{"n_kv_head": 5, "optimizer": "muon_variant", "doc_mask": true, "steps": 7880}
Each number is 128 + 32 x the weight over the matrix's rms, rounded and kept within 0 to 255. Layers, rows and columns count from 0.

# layer 12 MLP up, 576x160, rms 0.341, rows 530-575, columns 80-119
[[181 133 113  84 165 147 109 161 102 127 161 175 183  55 128  88 128 146  72 111  86 120 127 128 147 188 122  76 116 143 126 106 104 137 173 124 140 150 115 144]
 [ 81  77 154 150 119 140 127  97 139 139 132 102 105 115 149 129 128 163 154 220 127 101 150 156  77  96 179 168 143  74 112 141  70 127  74 158 145 120 126 172]
 [133 108 175 121 137 124 123 164 133 153 167 145  93 155 138 138 170 107 166 118 156  90 132 162 134 173 119 120  92 145 217 117 126 108 115 110 119 107  97  90]
 [104  72 121  66 128 145 159 156  88 129 150 141 107 166 131  99 115 112 141  92  69 143 125 165  81 236 104 100  95 184 187 164 117 177 149  79 104  94 117 125]
 [184  96 115 113  53 146 127  73 123 116 116  91 168 138  50 160 186 152 168 138 147  76 122 126 149 133 118 131 124  64  63 144 187  76 127 102 183  77 104  97]
 [144 141 134 126  88 154 116  83  50 120 126 173  97 170 107  97 137 143 107 118 127 105 134 124 161  99 115  97 101 135  75 142 189 177 133  93  94  87 119  95]
 [164 158 183 131 118 148 141 108 153 149 117 146  72 160 188 126  77  94  86  65 158 111 126  93  79 145 111 151  93 167 122 174 200  98 114 134  61 124  88 136]
 [ 83  75 168 162 138 122 145 104 142 161 123  80 166 136 139 175 120 157 123 114  94 118  52 121 137 125 144 105 107  91 155 150 128 146 160  89 182 141 119 131]
 [ 99  80  63 107 166 123 110 216 134  91 106 148 171 107 143 113 147 166 138 117 142 190 130 113  54  90  96 140 124 141 163 149 111 148 128 134 162 122 125 170]
 [ 93 110  93 134 134 154 149 132 142 149 159 147 110  88 151 171 108 120  89 130 123 122 113 117 182 131 117 161 128 161 108 110 118 102 171 114 136 111 102 127]
 [129 157 136 114  95 111  85 145 150  81 122 117 188 105 181 172 122 106 140 173 126 153  89 182 174 125 113 177 145 122  93 123 161  68  80 145 122 146 127 105]
 [117 136 136 119  93 107 144 139 113 144 160 177 137 118  89 157 140 129 199 128 176 102 123 137 140  71 132 125 122 175 100 178 207 154 133  73 126 126  83 139]
 [160 149 100 111 125 223 112 127 119 115  93 118 146 101 161 141 138 162 188 174  92  87 137 210 130 163 125 161 121  93 145 153  49 128 151 162  93 165 169 170]
 [ 61 116 164 152 127 126 178  91 105 134 113 198 136 163 133 154 126  53  40 133 172 130  97 159 167 144 147 110 103 120 125 172 129 112 133 100 112 128  92 213]
 [128 147 135 128 114 127 136 140 122 137 139 104 111 153 122  91 161 123  80 135 138 167  58 220 101  10 171 169 131 127 142 168 132  89 118 115 124 122 154 149]
 [106 108 103  84 133 136  64 171 141  83 111 128 172 186 105  79 143 136 129 210 130 174 117 129 118  89  97 107 144 110 109  63 179  99 141 118 176 138 122 130]
 [121 148 141 125 168 124  99 109 147  95  77 148  87 151 184  75 133 102  84  38 168 128 109 159  99 178 130 119 100 122 128 211 105 145 143 105 109  57 125 150]
 [115 157  59  32 107  79  85 191 126 158  71 158 158 151 112  87 190 194  96 116  80  67 102 114 155 145 133 109  99 111 156 126 197 121 100 140 141 126 120 127]
 [ 76 165 107 130 139 139 133 106 127 145 122 104 125 107 126 158 153 137 103 105 138  78 109 108 107 104 165 137 121 114 138 112 138 141 129 152 120 122  87 104]
 [149 192  70 122 117 106 131 201  57 130 139  97 139 107 131 167 135 159 116 199 104 149 147  96  71  92 127 125 146 109 200  80 110 156  75 117 123  88 127 159]
 [120 160  63 122  79 114 114  95 135 133 112 140 155  98 130 143 122  84 106 153 130 117 138 173 121 153 158 110 113 134 111 111 163 104  87 141 135 198 136  81]
 [123 145 186 146  90 155 137 161 100 148 105 147 108 136 184 104 165 192 129 175 122 177 113 136 173 157 137 131 128 107 116 152 182  82 157 123 198 114 123  99]
 [155 153 157 155 124 121 130 147 157 153  95  86 145 162 102 147  86 140 139 156 125 147  65  74 125 128 127 102 114 172 134 130  77 113 222 123 176 149 109  52]
 [128 131 120 115 131  89 105 211 123 126 124 105 104 112 172  95 146 163 109 111  93 159  77 129 120 145 131 124 116 135 134 116 118 110 111  83  56 105  80 101]
 [ 79  45 132  88 137 149 165 114 110 197  67 150 211 211 145 151 191  88 187 152 111 173  93 171  98 147  83 148 130 130  93 171 152 149 124 192 153 144  79  98]
 [192  54 109 119  97 120  96 131 139 129 154 109 106 133 170 148  87 134 175 110 170  73 112 123  93 116 128 170 180 141  75  96 147 140 148 124 152 122 152 199]
 [115 187 126  80 141  93 152 116 132 102 150 160 105 106 142 130 141 114 119 165 140 153  88 138 177  55 123  84 152 140 114 168 146 108 118 169  27  72 159 102]
 [171 172 201 103  62  51 105 148 133 144 116 171  61 144 109 122 132 130 144 100 101 113 134 115 184 135  98 151 136 117 137 117 155 159 128 156 166 113 165  68]
 [136 103 117 127 104 155 115  86 128  66 160 118 125 201  68 132 178  71 156 209 119 143 129 109 115 155 124 128 131 154 167 131  90 157 147 187 186 102 127 160]
 [147 139 160  80 180  88  76 103 117 147 106 167 118 124  95  94 211 105 201 132 161 117 106 123  93 124 154  62  65 132 128 172  83 146 138 133  55 166 125 127]
 [139 120 111 134 132 113 146 133 130  89 124 106 132 119 116 176 124 154 162 121  80 128 130 155 186 128 132  30 160 188 110 165 164 101  89 171 152 139 161 137]
 [150 141 137 155 155 138 121  67 123 141 111 131 213 144 110 165 124 123  70 150  98 140 140 172 131 103 168 108 164  99 104 115 112 158 117 221  61 116 112 109]
 [136 118 111 155  93 109 113  67 114 126 148 147 163  85 143 156 151 114 143  63  91 147 136 115 186 180 142 140 141 142 155 146 126 134 115 116 164 107 141 141]
 [166 111 173 172  90 103 127 163 113 189 117 173 203  95 141  93  76 158  99 135 160 148 109 112 122 142  97  73 173 163 116 191 148 137  92  98 140 135 112 137]
 [137 126 126 140  88  84 179  96  46 128 130  73 103 131 158 145 163 166 112 154 102 147 109 129 133 155 130 123 141 157 184 158 173 137 104  90 143 129 105 112]
 [110 124 166 131 191 188 158  94 161 150 128 144 133  79 149 115 131  75 132 115 191 146  50 118  90  59 135  81 164  95 174 118 149 159 124 204 154 115 159 164]
 [121 124  99 143 132 122 110 164 130 170 142 141 150 165 161 112 125 113 106  92 142 150 135  96 167  94 205 166  90 181 137  97 168 132 204 134  99 132 111 138]
 [136 219 164 107 119 140 150  53  98 113 111 162 112 116 170 153 113 140 137 135 147 121 128 156 159 119 203 134 106  96 136  49 158 141 132  83 118 162 133 121]
 [171 147 139 133 153  57 133 101 113 149 173 120 133 138  57 153 140 128 151 113 123 124  44  73  55 109 175 155 160  74 164  97 148 152 167 143 202 103 181 147]
 [158  89  87 100 129 142 111 126  90 134 146 131 163 162  65  81  96 136 138 121 104 102 140 137 141  97 145 159 171 157 125 105 153 118 100  90 101 136 163 121]
 [148 148 131 157 141 127 115 129 161 106 145 122  85 137 137 152 168 120 122 164 139 121  83 149 102 124 121 185 124  90 168 150  81 115 146 141 139 136 173 116]
 [ 52 151  84 163 186 123 124  87 142 114 109 119 189 135 136 114 153  74 105  59 165  92 180 121 146 114  93 143  84 111 127 139 161  99 110  60 154 174 148 144]
 [ 92  92 134  96  94 122 140  93 107 135  92  88 115 107 141 137  57 144 107 122 174 104 124 125 128 174 110 164  99 115 157 113 133  95 134  66 120 123  68 114]
 [ 92  75 161  54  91 143 168 133 156 119 132 116 125 166 144 131  86 168 136 111 127 188 148 148 115 117 108 153 125 107 146 182  48 112 122 165 163 175 113 164]
 [152 103 116 126 161 129 182  96 103 185 101 126  92 116 124  81 114 143 156 189  88 137 128 121 132 115 136 103 130 136  59 120 129 148 132 114 123 132 124 150]
 [154  63 175 126 124 139 162 131 110  91 148 136  77 133  88  97 116  91 121 137 165 141 131 112 162 105 164  73 119 170 175  97 155 109 124 157 138  62  95 141]]
# layer 12 MLP down (transposed), 576x160, rms 0.109, rows 530-575, columns 80-119
[[120  89 130 139 138  90 120 136 139 133 152 140  81 138 145 144 117 105 209 122 147 167 108  97 127  74 135 168 117 105  68 109 100 141 100 151 131 135 156 160]
 [174 139  87  45  90 157 125 157 150 152 121 165  72  92 137 168  91 126 106 100 126 115 160 131 115  88 147 132 150 155 139 100 134 132 160 113 126 102 121 118]
 [167 116 101 130 125 107 104 167 115 134  55 124 131 119 131 151 103 106  96 176 144 129 113 114 150 146 152 145 159 125  87 126 150 112 113 148  77 123 165 153]
 [149 205 156 141  99 106 178 197 149  86 100 142 140  99  70  94 122 138 131 142 157 114 109 134 144 162 106  98 120  56 109 125 120 108 120 178 177 102  71 134]
 [161 161 107 123 121 232 114 181 131 161  96 179 130  81 159 147  98 140 170 101 171 145 118 132 240 121 148 160  81 141 133 131 116 187 101 127  75  84  79 120]
 [136 107 154 109 150 145 157 163  96  91 173 143 127 152 106 128 134 118 128 153  38 140 146 112 171 105 175 101 196 102  97 169 109 129  95  96 212 111 149  49]
 [183 170 200  84 120 102  85 166 118  98 143  91 137 125 161 130 122 116 129 146 130 145  71 112 113 118 123 123 114  41 112 109 168 158 161 143 128 158 146 155]
 [157 120 145 135  94 135 222  14 159  96 165 138  94 176 105 122 145 161  95  91  91  91 144 114 103 120 214 126 179 179 154 138 143 147 121 124 114 112 106 167]
 [127 132 145 114 127 151 162 133 139 129 133 116 162 117 144 108 132 161 150 128  86  68 118  95  88 169 147 147 112 170 147 114  75 148  88 117 160  99 121  83]
 [169  53 240 135 196 134 141 139  89 136 218  87 128 128 119  58 158 139 181 133 166 108  65 137  95 113 125 126 210 147 155 147 120 171 188  97 118 130 126 133]
 [132 158 172  70 112 119 124 158 187  72 102 120 114 101  76  39 130 165 168 112 147 136 120 156 171 146 150 141 121 123 111 120 162  84 117 146 142 101 110  94]
 [ 59 144  94 167 144 102 137 209  65 119 116 122 114 111 146 160 140 123 135 124 116  62 185  93 137  92 108 163 198 118 129  96  81 133 145 119 155 135 111 162]
 [122 127  75 142 121 132 156 186 173  84 101 117 165 165 182 135 132 125 147  91 112 103 134 139 150 136 117 152 150 143 185 110 134 109 107 125 170 157 113 115]
 [141 123 159 121 216 130 102 122 100 129 167 151 161  67 155 130 123 121  86 165 150 141 130 122 140 106 122 110  88 135  68 132 172 148 110 133 127 177 141 114]
 [120 181  82 119  92 165 115 208 136 150  71 154  45 134 101 135 144 163 109 115 125 110 129 143 125 181 140 104 150 147 107  79 120 142  97 198  89 149 133 161]
 [133 128 119 101 148 115 152 181 107 121  89 124  88 136 123 173 121 173 100 133 131  99 104 163  89 134 106  79 115 136 141 133 145 139 121 164 128 107 119  83]
 [123 134 152  81 145 171 108  65 102 124 114 146 135 136 110 131 117 114 148 104 150 105 102 119 138 179 155 106 134 107 150 177 133 130 162 115 103 107 113 149]
 [119 177 187 108  84 121 110 108 134  85  69 128 145 127 101 160 170 184 105 207  99 214 152 155 100 105 129  96 105 141 101 127 120 157 179 167 147 152 205 129]
 [129 114 195 178  99 146 110 123 181 202 146  93 133 122 108 155 108 100  78 108 122  94 114  94 100 122 104 156 136 148 108 148 103 117  98 141 114 186 134 162]
 [134  96 165 151 137 145 158  84 162 143  89 128 155 112 115  91 120 165 127  92  99 123  25 149 139 111  77 126 174 114  97 138 192 132 127 130 128 139  65  96]
 [165 156 103 154  78 196 127 120 108 118 217 156 132  71  82 133 135 150 134  82 144 173 106 151 132 138 135  88 161 126  79 129 112 174 123 113 132 124 101  91]
 [193 107 113 140 152 133 104 120 114 160 148 122 125 105 157  76 171 179 147  95 179 145 209 121 152 138 178 122 212 107 207 190 193  80 119 120 133 125 134 100]
 [117 166 100 166 141  96 163 160 114 144 123 170 116 154 132 187 171 180 122 110 146 104  84 169  50 108 123 162 140 158 105 151 153 142 130 162  70 136 162 154]
 [ 98 110  98 117 119 145 106  31 177 158 109 217 152 128  91 101  69 161 182 155 138  84 154 106 111 137 137  75  69 135 134 103 155 124 145 182  75 193 199 158]
 [122 117  80 131  96  30 140 118 127 162 120 178 108  64  68 139 117 115 156 160 162 135 146 171 130 124 124 123 163 154  96  94 116 117 109 109 134 112 105 134]
 [164  73 145 107 124 143 181 178 139 173 201 134 132 143 145 148  70  78  90 143 132 149 128 123 140 107 100 162 141 140  94 128 153 101 145 116 112  87 134 111]
 [167 126 115 146 118 132 148 149 117 130  80 144  83 106 127 166  95 103 116 141 119  91 152 107 137 119 182 138  64 120 107 111  99 147 135 115  98 148 149 203]
 [182  88 162  99 121 145 122  83  61 131 111 119 128  96 133 131 136 135 132  84 163 159  75 108 102 122  65 114  92 149 170  72 141 143 120 142 116  96 135 105]
 [142 139  50 141 119 134 165 179 118 143  84 127 106  58 162 136  99  61 133 139 110 140 158 113 145 151 163 156 132 167 189 191  97 113 107 140  32  45 120 158]
 [195 138 138  60 135 136 103 106 166 155 117 153 122 130  88  98 143  76 213 152 156 113  79 114 111 177  95 141 100 120  86 113 123 132 101  56 110 141 152 152]
 [178 148 143 108  90 112 120 121  96 102 104 168  36 167  82 107 159 131 125 148  94 160 140 146 114 143  90 172  68 102 132 200 176 155 155 110  90  83 106 146]
 [ 86 138  88 207 166 115 110 123 155 157 130 128  96 122 125  66 103 145 125 150 108 129 185 149  90 116  86 201 107 121 151  89 130  90 130 155  72 166 133 161]
 [115 125 183 117 131 184 155 124  66 143 153 150 102 118 168 110 183 100 135 115 156 142 119 123  76 119 117 126  95 113 115 183 176 153 174  99 180  95 114 141]
 [140 126  80 115 160 125  93 112 121 113 126 131 100  90 120 160 180  80 107 123 142 121 187 166 107 170 160 116 128 102 127 103 109  91 145 129  96  77 130 124]
 [ 84 131  99 111 166  84 132  29 129 122  92 159 109 155 130  67  73 141 182 110 123 180 168 180  90  93 164 150 102  97 112 107 103 149 134  86 126  52 116  80]
 [138 159 179 119 155 165 129 125  85 121 157 164 172 129 123  88 146  72  96 112 136  98 107 125 120 111 108 119  76 165 128  89 103 119 176 117 116 131 179 132]
 [176  94 171 170 134 124 147 136 161 136 135 105 174 139 164 162 127 173 143 120 113  93  83 159 169 110 121 125 127 129 115 154 112 118 150 126 155 146 119 124]
 [155 190 143 103 160  82 177 140  91 133 218 139 141 122 108  99 175 100 130 153 153 163 173 149  73 129 159 118 142  85 160  38 136 112 133 107  58  80 137 102]
 [120 130 136 109 109  88  82 152 150 187 155  54 129 176 104 144 160  88 123 129 100 168 111  93 116 224  75  85  95 153 120 161 127 167 126 169  40 126 146  86]
 [ 92 146 129  93  94 145 145 129 104  79 147 141 114 117 182 139 163 105  89  78 101 130 178 118 146 154 141 117 116 117  95 127  48 122 115 140 143  94  68 132]
 [104 142 135 110 126 123 143 139 142  91 126 100  79 135 175  43 107 105  96 162 139 114 150 152 140 123  23 122  88  68 132 113 152 109  76 151 116 133 131 158]
 [173 109 164  78 129 131 191 204  93 105 103  89 124 109 116 103 119 119 121 166 113  63 114 158 109 131  92 143 107  87  86 139  97 175 136 133 115 149 120 135]
 [156 181 125 205 124 141 117 139 178 176 116  96 101 182  81 159 103 161 115 130 166 198 113 143 174 138  42  77 125 157 169 184 123 181 129 119 119 149 171 110]
 [113  84  89 183 157 138 135  74 151  86 129 138  75 141 139 196 122 142  93  94 127 147 122 101 155 146  61 136  95  98 120 183  73 128 147 109 142 133 151 127]
 [ 35 118 158 104 148 119 117 227 222  95 163 131 157 158  99 159 120 161 101 108 118 150 128 112 175 166 114 156  48 160 156 132  98  88 113 111 114 132 142 100]
 [115 176 109 149  72  73 129 113  69 138 134  98 121 124 119 106 164 114 119 106 157 102 111 108  94 123  87 103 150 120  89 124 214 138 139 214 143 141 185 116]]